Each number is 50 + 10 x the weight over its row's rms, rounded and kept within 0 to 99. Layers, rows and columns count from 0. The size before them is the row's rms in percent of the matrix's.

# down: layer 12 MLP down (transposed), 384x96, rms 0.136, rows 149-165, columns 0-95
# up: layer 12 MLP up, 384x96, rms 0.142, rows 150-165, columns 0-95
down149 094:62 27 56 61 64 55 52 50 48 64 37 54 58 66 44 46 34 49 40 53 37 55 39 54 62 58 31 33 32 61 46 40 50 52 50 68 59 29 67 56 68 45 44 52 67 69 51 47 55 54 60 42 55 49 38 55 50 53 47 51 54 46 47 47 69 34 33 45 48 60 46 43 62 50 54 41 38 58 47 47 64 62 61 55 58 49 53 41 28 55 56 47 57 47 40 43
up150 104:61 39 48 66 62 63 75 58 48 48 58 41 55 41 63 55 33 53 48 50 66 41 42 54 54 54 48 78 66 38 37 43 51 57 49 58 42 48 58 47 55 44 42 60 30 53 53 54 40 52 41 57 43 67 48 42 31 42 43 55 49 47 62 58 45 77 52 41 43 42 50 30 56 52 66 42 64 45 58 38 36 49 60 41 64 50 55 59 45 53 46 55 57 41 42 58
down150 102:69 47 42 50 48 61 50 58 43 50 52 36 46 61 40 61 42 56 53 43 68 26 39 46 47 55 42 43 53 48 43 59 36 66 52 43 59 47 67 54 44 60 58 44 44 52 27 43 55 51 45 48 38 53 68 62 32 41 45 45 63 62 40 50 50 50 50 32 49 51 57 47 40 58 69 52 66 59 45 48 36 72 36 58 34 48 63 58 55 62 57 63 33 42 40 55
up151 087:56 43 38 43 49 56 53 38 45 57 34 55 39 69 45 41 55 63 71 47 40 73 55 29 60 51 65 51 49 36 47 60 64 51 55 60 62 47 40 47 52 36 36 52 50 51 60 54 70 51 50 71 40 50 53 62 58 48 53 46 59 47 44 34 55 58 46 64 44 44 69 35 51 50 53 46 47 31 41 56 40 61 35 49 51 37 36 71 53 51 58 32 58 49 53 50
down151 079:56 48 31 43 72 45 36 63 35 61 47 42 62 53 52 50 38 47 53 52 60 45 59 66 41 59 43 50 57 48 44 38 43 58 41 34 63 59 70 62 59 53 72 46 46 47 25 50 27 46 39 47 50 45 44 51 44 49 38 48 39 53 40 50 49 38 55 45 49 31 48 50 60 67 49 43 54 60 55 33 58 53 60 58 46 74 52 54 47 50 56 54 75 59 45 55
up152 104:49 58 37 58 60 58 48 56 60 63 37 54 50 41 58 61 54 60 49 40 51 51 29 40 31 54 61 32 55 33 76 57 60 46 56 42 48 44 57 34 48 42 50 50 38 45 34 36 51 46 58 44 46 48 43 35 49 34 64 50 36 53 46 42 44 50 41 74 68 71 47 50 49 38 52 55 63 50 47 54 43 59 48 50 56 58 51 46 68 52 69 54 51 55 35 66
down152 093:64 55 39 37 34 62 40 52 49 39 40 47 42 39 38 44 44 50 57 57 63 41 37 55 45 37 50 46 44 65 57 42 52 56 60 55 52 50 48 54 46 50 80 59 45 45 52 65 47 46 37 56 86 46 68 36 55 43 27 65 49 46 53 53 28 54 47 50 42 50 69 63 39 57 55 48 45 49 43 49 49 46 59 43 47 51 49 44 65 60 60 44 34 41 54 63
up153 108:58 51 61 28 63 56 47 40 48 46 53 52 62 28 57 51 55 54 29 41 47 38 48 33 56 46 59 56 41 17 32 43 39 50 49 56 53 47 45 36 61 60 45 57 37 52 59 53 47 57 57 46 36 45 43 70 39 41 63 46 48 50 55 51 66 57 52 44 47 60 71 41 61 66 61 50 41 32 42 61 53 62 63 39 55 47 51 52 52 54 57 51 55 49 29 45
down153 106:58 48 49 46 45 51 45 57 55 58 42 53 56 36 37 56 55 67 29 43 64 54 39 52 49 54 45 44 45 45 57 52 37 54 44 56 57 56 45 51 53 37 73 41 25 61 34 31 46 58 45 37 52 52 62 44 34 43 55 34 42 55 47 69 57 74 54 53 47 47 39 40 55 50 48 49 63 44 36 62 64 45 61 65 54 46 47 61 34 76 58 49 52 50 31 48
up154 096:52 48 59 45 55 67 53 53 55 54 52 43 46 47 49 54 43 50 61 38 52 67 34 46 57 38 62 66 39 46 42 54 42 54 48 70 51 31 44 49 45 44 50 68 47 44 64 57 55 52 77 40 50 49 59 40 60 36 24 63 37 46 51 65 48 57 49 44 60 59 55 45 38 41 61 33 36 44 35 70 41 55 56 53 45 35 47 31 41 67 60 51 49 54 62 45
down154 100:37 35 46 44 50 42 53 40 56 45 59 52 38 64 61 66 35 44 57 48 29 33 64 52 63 60 64 56 64 50 45 53 57 36 58 47 49 59 44 51 68 69 36 38 46 43 39 42 46 61 32 60 39 54 44 54 51 52 63 48 53 55 67 57 59 51 47 42 33 30 35 48 52 56 48 59 73 64 48 33 48 57 52 42 44 51 42 63 43 36 56 52 45 48 38 54
up155 096:62 53 39 50 57 47 65 42 34 53 34 49 59 45 35 56 35 63 37 36 47 60 48 50 31 55 47 52 51 53 49 50 66 67 52 38 47 25 52 50 41 44 37 45 33 52 44 55 66 38 30 51 61 59 49 59 58 65 63 41 44 63 67 64 41 51 58 53 73 53 36 37 51 51 41 62 41 53 55 55 50 46 52 56 54 48 54 57 64 53 59 60 54 32 39 44
down155 098:50 44 22 47 50 46 30 48 51 46 53 51 39 48 46 38 48 50 48 39 42 61 58 49 65 43 52 41 42 68 68 45 50 61 57 52 72 47 79 53 60 54 47 42 31 54 51 47 50 54 42 50 36 58 45 63 41 41 40 46 47 58 57 53 59 43 40 31 41 66 30 49 39 71 49 49 59 42 61 58 54 54 62 53 56 59 44 61 45 39 45 49 67 52 67 38
up156 094:60 57 58 58 51 54 56 40 55 75 52 40 53 60 36 56 44 47 37 57 57 38 51 39 58 48 68 65 39 49 50 55 47 53 47 24 47 51 52 61 52 61 38 48 53 44 47 63 51 24 50 37 36 34 46 57 46 46 58 55 49 52 45 37 63 61 43 50 51 67 62 44 25 64 62 54 61 28 44 41 51 43 54 38 53 57 57 56 54 45 57 54 35 63 46 70
down156 095:47 49 62 54 47 55 37 40 45 33 40 51 50 48 45 36 57 48 56 51 54 32 44 66 61 60 39 48 64 61 13 46 53 44 41 59 58 60 58 53 29 49 76 45 38 53 64 57 54 70 37 47 55 43 34 49 66 68 57 49 52 49 59 51 40 55 51 49 40 43 52 62 52 51 42 22 48 63 45 59 52 49 40 63 40 50 54 55 54 56 54 46 49 52 44 42
up157 098:49 50 41 46 76 43 73 47 37 55 66 52 40 59 46 71 40 47 52 66 49 62 41 62 50 33 58 53 32 55 48 64 31 42 45 51 45 45 56 49 34 38 36 67 46 45 42 60 44 58 43 58 37 55 57 47 60 65 50 51 42 61 42 49 38 52 59 55 50 44 48 35 42 46 62 49 44 38 46 73 60 53 46 60 48 45 57 45 52 46 51 53 42 45 23 66
down157 105:58 55 28 65 68 47 51 54 39 53 60 63 57 41 48 38 31 60 70 55 63 55 51 41 45 40 48 54 41 62 53 45 51 37 46 66 59 50 50 42 52 44 47 46 44 46 51 38 50 45 54 66 59 48 44 61 66 45 46 43 32 43 49 43 61 57 58 39 46 61 56 44 50 49 45 37 48 26 54 58 47 35 55 36 47 53 74 41 48 81 42 47 68 55 57 48
up158 096:70 41 51 53 44 38 53 37 46 67 42 39 45 70 58 53 48 42 64 41 46 53 48 49 50 46 66 52 43 57 43 53 44 42 39 64 45 50 33 45 57 33 59 69 42 44 52 56 55 34 34 47 44 46 46 49 53 33 52 70 68 54 54 40 33 62 54 59 57 72 53 38 58 53 57 49 42 41 59 66 56 43 48 50 47 55 38 68 43 63 58 63 43 38 30 55
down158 097:50 52 48 55 57 39 61 75 50 51 49 61 65 59 48 44 53 60 71 48 47 48 49 59 51 51 43 33 45 53 49 47 29 41 56 55 53 56 68 61 54 52 31 57 38 34 63 45 49 68 27 58 55 49 51 61 66 58 37 42 54 56 30 68 41 48 54 48 42 43 38 60 50 42 53 57 46 60 67 32 24 41 52 40 58 40 57 46 51 45 39 56 38 48 54 50
up159 083:57 29 60 56 71 52 59 34 60 42 45 50 56 49 63 60 62 58 40 44 49 35 46 53 65 37 36 40 63 48 25 44 27 50 41 40 61 58 49 52 53 52 46 53 48 51 43 52 48 53 48 60 48 26 48 44 53 57 63 61 48 45 64 56 59 48 39 54 38 47 37 47 31 55 64 71 62 57 39 49 39 54 53 38 52 46 50 53 62 35 46 42 55 59 64 68
down159 082:42 68 45 43 38 54 33 60 47 67 49 52 55 55 41 49 37 33 44 61 45 48 48 56 33 64 46 58 55 46 61 51 78 55 54 60 33 42 28 45 39 46 55 51 36 59 60 50 54 45 46 44 44 52 52 62 43 56 43 53 49 48 29 47 48 54 51 56 72 41 88 48 56 46 42 45 42 45 59 45 54 59 63 52 50 42 55 57 50 62 55 55 56 36 37 39
up160 094:57 50 54 65 51 49 44 27 74 60 33 55 60 63 52 52 38 50 45 56 47 57 48 31 45 47 48 59 42 56 51 50 57 59 43 44 41 59 40 42 52 36 44 47 44 49 44 50 44 64 46 64 41 38 45 38 49 30 23 66 63 52 43 69 40 60 54 43 43 55 48 50 55 70 49 35 46 43 73 43 44 48 49 52 58 59 41 55 37 60 51 52 58 39 52 72
down160 090:53 58 63 66 56 41 57 55 65 56 50 47 46 59 49 46 51 58 40 46 65 50 44 59 40 47 64 57 48 54 53 55 43 37 52 45 80 66 58 53 36 47 58 52 48 34 50 33 40 69 58 37 49 52 63 37 34 28 47 38 39 55 51 44 57 53 41 47 38 56 41 38 37 35 56 43 51 49 61 51 54 49 35 35 42 57 50 49 67 73 57 32 65 49 54 52
up161 104:54 65 49 37 53 41 45 31 59 50 46 49 38 59 42 57 45 60 37 65 61 39 57 43 38 35 66 30 56 44 38 33 65 47 51 54 53 52 43 57 35 65 48 63 43 80 45 51 51 44 55 49 39 52 60 42 49 75 40 48 49 56 66 52 55 55 54 47 61 42 63 42 54 42 52 24 51 55 58 63 47 58 59 42 52 39 44 42 72 52 48 42 45 47 57 51
down161 103:73 34 51 68 62 56 58 59 36 58 43 64 54 63 60 62 50 36 61 42 47 48 48 42 50 43 31 59 36 42 61 40 38 56 29 56 53 66 56 40 40 51 38 55 37 27 39 50 44 57 60 50 45 54 63 40 44 37 57 51 64 59 34 49 59 59 44 51 45 64 54 41 34 55 40 47 49 44 59 45 38 45 58 49 56 64 41 47 53 67 59 55 65 49 58 51
up162 090:56 35 64 52 51 48 70 41 49 51 35 27 52 70 49 53 49 55 50 54 34 56 51 38 67 47 61 68 50 53 47 59 43 53 36 49 60 53 46 51 52 57 41 36 46 43 44 52 38 61 34 57 45 56 56 55 55 79 57 76 50 40 49 63 40 55 55 50 35 55 66 36 54 48 45 44 57 53 37 48 73 60 47 53 50 46 27 55 46 45 60 38 50 57 53 59
down162 084:47 51 33 53 66 52 43 49 42 36 55 63 60 39 53 38 56 53 50 46 60 40 49 66 50 39 47 49 52 58 50 40 58 58 62 43 38 53 66 54 57 53 65 43 72 61 59 47 44 55 33 47 52 31 53 47 44 43 73 36 57 39 52 51 52 38 59 39 47 49 49 44 75 56 49 54 37 72 47 38 42 46 41 39 45 60 65 47 54 17 59 58 55 45 50 52
up163 097:51 56 52 45 79 51 69 43 38 40 61 46 45 55 50 56 61 45 40 54 54 50 54 51 31 60 55 61 57 45 50 48 45 46 51 66 26 46 63 37 65 58 38 61 39 52 45 52 30 56 36 42 40 42 54 37 61 50 42 59 48 66 51 41 43 59 50 64 45 73 37 54 54 63 68 64 56 52 46 44 69 51 57 51 43 40 41 28 49 51 50 45 62 52 45 56
down163 103:37 49 68 49 84 52 53 64 50 46 42 38 64 65 60 44 64 40 55 61 54 48 52 57 37 54 53 56 46 37 56 60 40 40 48 38 48 47 39 49 44 40 47 50 42 35 36 70 55 31 60 40 46 46 50 74 43 48 53 50 47 48 32 47 42 61 38 60 50 43 54 44 52 50 42 59 53 64 49 49 57 56 53 56 44 53 46 26 41 64 55 50 67 53 34 66
up164 099:47 39 51 63 54 64 59 45 57 48 47 67 44 56 35 52 45 45 35 62 48 44 53 35 51 36 40 66 56 60 47 48 53 55 53 68 35 44 47 44 49 32 44 63 41 51 67 63 48 44 56 57 52 46 58 64 43 65 28 66 56 56 66 43 56 56 60 37 35 40 59 41 50 52 52 50 57 49 37 36 35 51 72 36 42 61 37 64 34 45 64 52 55 44 40 56
down164 104:47 27 48 48 51 61 49 48 56 41 52 51 52 46 42 42 69 64 47 48 53 39 39 68 62 39 41 43 52 58 46 63 53 43 59 41 56 41 65 59 66 49 53 46 56 45 46 31 58 30 32 33 25 44 46 61 53 45 59 54 47 36 62 31 52 59 49 61 41 56 50 57 47 50 60 56 48 63 47 52 41 64 57 60 74 45 43 66 56 42 45 62 36 62 38 52
up165 099:45 60 32 58 67 58 63 39 61 37 49 37 40 39 57 59 63 52 33 58 44 60 45 45 41 53 66 57 55 52 67 44 56 56 33 44 65 47 55 41 29 45 34 60 52 47 44 57 30 36 46 41 55 59 64 59 44 47 35 41 45 50 65 51 41 44 22 36 77 53 54 38 60 51 45 50 42 45 62 49 48 52 57 51 48 55 45 56 63 48 44 52 54 47 60 46
down165 095:58 41 71 50 41 53 48 45 51 51 59 47 48 53 56 41 52 68 51 43 44 38 61 56 39 47 47 53 53 59 65 48 46 58 27 55 31 44 43 52 51 48 50 55 88 46 39 54 51 43 57 54 52 49 24 48 48 47 51 46 71 39 45 52 49 45 66 40 47 45 54 50 67 61 43 75 64 45 49 44 62 32 49 43 60 65 55 30 36 50 54 48 61 53 53 54